Weights of a small transformer language model: 4379 steps.
Each number is 500 + 40 x the weight over its row's rms, rounded and kept within 0 to 999. Layers, rows and columns count from 0. Numbers have three digits each. The size before them is the row's rms in percent of the matrix's.

# layer 2 MLP up, 768x256, rms 0.133, rows 428-527, columns 64-127
110:528508440461441527468508558534496536454485524520452512414509509451532484511488548540452482475420500451567511459498554451498513463517496551510445501485524494502498443483528445493478552587497483
098:538454503486495529502504437524542493525509499557513469522541518505541440473610536473516488518484493486547551602496503573448473492533496525540461511509432564503514433486503505455514491495563455
101:467495569496542359489524516478493452493450594491542519446536525457546560457497494535466408493511441502454484504546510501454531481491443501495496462525488561506502499477535474506595499504539564
104:506455544503539526534546464468508508456441441494512500483532494549490545530509457433532491480496560520485550510498516475537519449517496435438489575567474554444480460430496462484514430450551458
108:481507513447452491534548480538500421471523521532506472516527544496511488496446516455546473447594448507481510440497425522464516524476568463468486498451508513521510469452500486499544527536507439
100:468497509489478556461453496566516438556559518526417529442563506513482494551505547553480536580533548465496527480463473496505524485544514612484475511499515554433498517443540425528551479428470541
114:564490451551484546485469452468540519528418587480458471505492486514507494438488558487588574466511512445550509500501507522500501528549524466514456491482443406469512501480486522490492496508478511
104:521492437482449463486492539486409473524501469472479527504461560480509521526559502479483569491441505487470489560497451446528496555520528555534535549468528532493540479549514449526462489460525504
104:546486518529474457549510510538582455486502463539528581537499512518489521482561547495569456449484459478453498471496415476432423520519509437540490497452520488522575501506523507422494527540499515
102:537556536480489467477472450528541468515539486523548494577524518475492581455484472444466485477437515510469452507520507523478411432528569515502511458412542483520496473565512405491443524478510486
103:523488525542566577483543514469553462469446445437527451538498499445454505501498504588425502523474529495531565492505574509481505381453485511464516507607456483488467493464479467467538484540549506
106:511467527502550500517555549512477548534458497532504526561489495432544484537490446562435477489467494506487548456451533432559386463500494512532452531491511490549462559502440477519490489482460560
095:491550513447551473506489490439579585453550451477497490503528537482504469446530534435521516474502528542467490486475455424491496480576480470443477527517423562444472522509535572414507607500522491
103:586527481444482470553461539468434534540478518484580494460502474582434521419529469467581536498587523466516448504401472539496514494522434510470539535511471528466447513436498459435505543550536446
101:500516458508453539504459428470447470515472618534536508462486474610437500486518486466524471548531508531555500514459455462502549509430528515427480526551540510492381489497464523424477456557506533
097:480450490551460468449508520511547468501496520507533494405503460464518523485468520587515522495498462460392495518503481533469466448536443503536475462520477494528455541451442485500535461557541538
106:574531461547468465492548511529463543474488496463517451499515535550440498471491452468484540471501441508561517471485499614563544470483537486516421505531511490460516506515434571539497548525521518
094:533565517531514530521506509542474489536607493540446598475530504579558550507501501511565480534486483485523439541522476475543462496451485549543504525526509466463491483441480470502512493509486488
101:451507433517439495539547456549556464511507521537465475519525528529505594466458525490490463520501539460479444467495461455519503577453492548548502468578488484494568487500511475494480529551503509
109:556458550506537557492517484507530559475515541563494515417492484549464525549477526463557473444478515428482466449524480393509482489535484550493546485532449515488453451458526560543526438465445542
092:451503468472444529440565436544541504527508476505473461483459460484442426554525519493490552447489423482515497502506566486490471476496566486590483490483487503534572447592556485588497461504533524
103:536615474489500548440440463485470551497597475514538469486482539550504532515434490454542479428575474608554562482443531510462546523488527555519525523490530536585503568500513508489568464514517550
094:571576498478554558455510492529494506484468492545479468626528506491468550452495578550450554478541469516464549449477514536554502511561472448494489475523497466514546422558532448553522413521453521
091:451491454496509466465561550554540503511484575571457601398468515521513526461490485442478539452513465498480483516440444589526476483517490450461463502522484478464493461484517573550456472515475491
099:462481517432509489475475488572513492482494516472537556413413464537428448455526474490533501427573537422518503479466453575520484499501482533404491503514493491433455469548521511507447505486502479
108:558534522508436522520464504452519468433519539504452422482491525428494518469566436487500486550495484495612497542490541531499489440551517459494535509517555528487550470519511475594453434469513460
099:435505491525447595534528516483501539451475467442553490422529505406529474474432474514496497515513551559463485500533551448495491500465509538484512562492472473557455548488486473551480504491509550
104:531404453522410525524471491500522375563557505584434592519454429543518415536523450450448490476519469480514536488507464538464444436552534471478515530535522482484464509501500501460480414542518447
101:505507527426505452465512518473477512424475478502563557439484511536516571512476523519510521453552543527480517486506401549536518471448464393479501505546452469502543477522565518539521506549476557
104:510596486468539477512540500518406458478537456460510467447585479438579465516481481474479586534522508548588481537511564556518496462530489539507509542514521441466492438492461466501517453499560469
101:511458555541476494471486517455460458531456529415504481506459513540515485475477509484481480470498448501407476479554488458494484478569528524537496519502491452572485551494442517456488506479544593
098:514516515474513503417491534571482523450489474495499524519512545565413470460459515549475535555514494470482540497527593529495531524555532527549483481465468592514490480523548485491492465533467473
098:523540531469532525470419508507429509496479524475444458451491523478515429522457515490449455483548437521530484504486570495509455570510518518557478543542504507487524548520575435462469553529431590
103:513510437497506471467470493487434546450494494599448510539463493494538480468533516501471503459544434488533574516469458521457516443518399514494530447424503460508481465455493491577457466470524547
096:468460459530529537440466505483423551478465431479414520452527394438572481553521499574535540490555513465544462510474548516506555465520446502487463406455517537502470477478556500544539482499499443
096:483532555481503512514493439560507442443578484531491522482548506487480529489480510499569492514518510421555490463432436433492523512475489462514478495616525450481482429481560461519529425521511494
091:547440487545602572509562535526435538478510521529466502498502528485495471479529446538523540448482491495548523465493464515506549435442462537530512547435543501542502539483506511568452536510510459
090:506503481479522522438565511541422507425475523474502522537458553506545463447556460508513444494536489567479423473541464483444511499507548451516485517473548514476544452591549451453449486475524583
098:453514491512526564400547466428497488546584460516484497483480571524554455519594473516468490466486539455421468510505485529473498575515547441491461474479507547510487499500542436532555491576498465
105:485464397562510493505521438546523495480478507530508493587491488536502442518498481452463479548542475517478516495520529459461436491534517501465507529511527453558473522558548460507528486461522480
092:488458506458563481483481475477496441509532437561509453462517515457524523472499560512437503508498466551495460526543457511500479446473491529478521468536463543484542574607493461516499480511457539
099:501511459579438452578548494598445422531576501586528507511503499509450448478457498609437514454524463470496537478512485400482448511508497509491440504477507458492464545487458555515548528442514508
098:499520503570537512538429440492511534605523522508569505458453469529588547482486489489522467477523565481467494472487548521478495509458514517550559547488531586468537489542492529501529493491432567
094:497548540527477538470547498521473572419532486511519460550559506549448563480434476577522472394521477417475520416495456445525486497508488488451410450539485505502501444498506511539443492590388492
099:525485517483482500425563496519497469488449522501601438477599400483575466513516475552585473501557558506490532575477535463522429558462392456434407467558475527476495540512477584522581545506510504
100:565473472544513438524552562481495584528525621530533497484500505475465514531497497520507512493461438511439474521550466546449417540441554523518497493497509491494545536487531459547493433480512543
081:477541506442505542440490538397557497502534506469502510490487501531501526433483480551500475496484495562509529510511551495503532435547502487540484477514522459555512513547556542493459447453499469
092:486487402461428533366463537431490476550523555522451457543506526467469533420497494581522450487503443516501457517541428522494507478427474503450479538535560485530448484488540435460483539516521499
104:570513483529541474526430481476602500528462398478546466486505490518537391520481510370477488521503487454518457514501475513489454550559529560505500534564556560510463470499511507492457467476535518
103:525426485533514556443506519563463512470516498511466519520393503441454533486499541489562446493530539483462434531526529500489507455523508440583560464534555540492466499553474537486541503528513517
102:522470496481512509457502506548533524490521437507514512495576483453388524508466462482489450490518564506510498424499581470509490541471590492571560478530461477446549479561523534509527521511562450
099:524478521475562536475555524419480491466612503439532549482539575416523439565469509548573506514562437494411450473507469514529522499521465460458524489530480452490483548543471547525549455466459499
103:484553473503473527523478406526541497520526544503491485526471488517411529525484520497520466525571523499475425462482527582478470488572513495401481527430481502447486517478524519464558573528555476
095:569436642512510445497485523488520518470473484506511507490517466496535466496465541483502545438442491540389488506486507548453429564493545520436549479571567463503493469480434531517487506501535552
092:553457486504477614458494480507551501497563521502523448466435481521500540477499503494445474461448509563481500399531437529469520486454513570532417512567574472483531535459513500472499516453490541
105:484525580570470506500470510501573538534423481506483504497523519458485506560522542503537563543484501530435506463497510438519428481435478479502461527524545548434394441380469466510474524503510575
101:500503502489475487573465498427503416477526488439495553519503447492505489491486477562454528500500496487422498507427414475573534496505526499489497509492528519478513526556528489445489493462508476
102:500434558536533487517447501519405501556565502509479548431515542492406485474547494539593540444529527424439524542486466518521528491459512473479545463516445495419475490530533487436449439517495511
098:474511491478479552485487514461512461476523481471535460547553545473446481479471411418453555522464519558479485466541448428501485409458525445540487472505593491548441455445447542555570502494544525
094:528481549482562578508409499464515577435454500531465449485466514498460554530495469471444490475465494473511448479482459525532552526514506553479508479481575490384461575481527486488503570459489536
100:495477500561444522588452502430491473516491526464529520466544437391474495543463513485438520438546496458552500520453458479446424451463533493398550491428489538483496459426531538487506509513457495
107:568547550546473475522492390490509535485522508505542460519436590482461427511429515419531576540512480525407448449548500518483461521471542505433483441528524482502489499498619483476513512450558610
097:557474505550556500487527507522478533585565520476570482494481501474505491518505451480553511520536483500488509547462542508566489542520448529503492524544521477524500510450497498362476546502514480
101:447456516491533532501529546496465438515526566484398521446433531465484463499519571530520432515525536493464502519521462477487525520546467490511509426490442489530527554453472495496538501526504560
101:477511480547408537477476504497517544555509519473515565459510473517513561480441469505574467494510545519507477423478508403449495449485469539460490471591518571566520490525486499456519497491460469
099:494492448450617488511516520495510489529517505542489524495451557472454502528451468456526471507553503546420396514473537556446483583497437557486544451470502534561398434555503511477482484534464466
103:447480476519465519490476488497484486471448555525503476465448510520527536537506478540517502569569599500526481426452493468543469504504552472502513446478505534587462563438431494499525492545440493
100:496543448530518462461532573441549568535542451495488561462505547436506503439525458545474583472533495494471453555485515523469570505451488517488503521518584473476509490490532436477507496507476470
099:496438472525517464483492482504565504525461471518499554590540524444570516437431528510549503489485444487531478424485507511532486420457464413511472472531496532436582404539491464433470501446554494
108:524506517482448511519448601560433535537477539506528528571500579529481507512455447533530516486492467492509543470441502489502500488501501421463452550536537456484519494522555532486450560433479548
092:445510514482574512548458459423538420521498528421523490442590489527583527521533521486499547494523530502505485529561486523542573449494571497425463486437447505476424460479517563616584388554479555
096:554543500510536521487552532494572513395511554527494485494484470441543534485464531488505430537545493534516424480507532460542453457521502439509479482542477386555488468471461496505474503578498515
095:540567557551473514451535419594464483471480478531554485512515465535481550515469574427526545477488528514512503509521426496439510526536457494446487529470494445468529496495476502541433526523469552
101:549496547570477437539511465585477441491564523554531449574482540384479505515470473440478444477488460504461508513528465531458578510511547516494516481427553508500544468458501507491576484459499495
096:566475533533436462508502526442470467482539468499484518447488510490526521519537526488548557504556526484468559472578487568529469566462496575519472456521553513539452477439556519439456534540481469
099:478607486504520438459518477519511497487479493503493546503518458423523461546481497490529451495478498603447555515526529454508448471535529561467448554457483515491454524444427587438511528428501571
102:489515577483474503554515531497548422500433478529496527493470464545528453459502483496476559546450569461490417561507447510473584464647562516508477413534522476639454453577500531528440504463507472
102:496532513484500549500511506488517462537492618504566516548487526498492522420497480504497480553545517453499390473529490439492478512484473522513529550494530467479490503472531452472507480410537539
100:423512582494521485467511466474464453455507451538531502470451455595562483534577497463531446559472442511528491491498560413489506461468478504569480549443524518460493566514484489521471447589471400
099:409542514528496387538461530369545470545481483513433533502547501483528462467476447477556508434489494558497419485485434493487524525417505508552514513571415540504419502563538596461491573496524529
095:501491525532538515454519508509492523477483598511444466502533492416526535443445526506498517568574421490472474468466502534507414501498486572519458460539444463458499455489469516551485529533464475
099:537503555517521537471563486553480460481477469501534522459453488542455438572454441541510494500491469521486545521533547488502537522578447506573516501521585527617491484519416544449404505509512504
104:484446546504503430498456439506495484511522493562521555486506541442489564531559513520463444534501518500519481550496511491495422519403521518481500533469463529500479434493492470470462468576485469
094:534499508511468524480523534505496509503532506482561460514515574455490516495517474539483541555468500557484486537538542509447502450542484420499528447451463497543544549462508468552528509516413558
100:547574567405540497508480526475559525489472497471449513450529455465484530467544519587550555482555477533489486483453512505538531442404511484433475433522440515478449492528528467481466504518531457
092:542566509508463472511472512438501507466554430497506427424581434512502468487549500513527567442509529566523470483524361463461485475504438478486535460415548444444531522540487452564504491460529472
096:545488494532560541483481466486523415492500529474465510471439443538395552507444522434475573567515450490492532534454525473540443469473454507479487498454561487499451501551526546507535524493525495
100:472491525464486414488493483474471510490503557473521504480503534550486487518519541482453441454452467542551501512515364496541520510498456529458501454529496487572573513588505521497477572482465458
100:487533507519491468537471515506522530464549459489513486529464500511524528528451549513533502456489481535525575515544509469572454545558533483464495509482503523459517506551450418476408467517487495
103:544451487423521503530525519441500550484576447469485543447527501538471537543494503509499493518485452519513442546594440471490440530445544503491546550473449461502465530461459476507566484454481522
089:514483491502466547443505490446491515507497455537528512507561585488498511533436470430526468472488478488489464495504532530465477473532428491499495530488444470540497432586507512507495550507532489
110:554491521519512477463441539437536558491523476485510491499462538493492447519461486514487512459556473470521537496432483520503458398514526521530475547525514515596453500489576466534493514514543479
104:468489511500578475473465457535423540561475544479577524652508510522512490526481501516524565470442476495458511514432516561538522488507463445402511521511530509434506543501499477503466523488547509
101:548504481533429565461555510516466404495472478512529562467539548525483494452436482466512461450546524534481447523517451523536519475470493519519517502496506505507542584492568473571476475525468508
101:578516468553611513590549470500528628483465530504544556518474489476525479527482523518576505466489507495517428507509475498468499477590523507498491549518551494493482474430504456487490468520484517
098:553485424548504498514529541499504459543484490526519551495512505504501503590461475501561534421469562432512519530500529473533549454503583452534553496480489562432392461473436415572514542468507440
108:490582495512513506459546482571494476450518545536480545475513557478502433562477517505466421534559518484487444534561475486497500501525477560535516466599492449530582549487487519509545517519455527
096:548517542598406507502541518515511518525489493488534529438504554476518535551499478468464462609497409510378527525531531550442414498540500460549525489477453469537469470556476497462462535449507558
104:507502446594525469485543479437447505480493471522563484452500486501527485531563515486448450478545530547438477482547478516506549571478518551491483556514420501457497562519456457525525532508479454
107:481498472508534494489450504440428402446534481449479510530430559559522534489542586585494559497546470456491503545523509529553504477461497460589520463403488589488483510565421485440489523480521448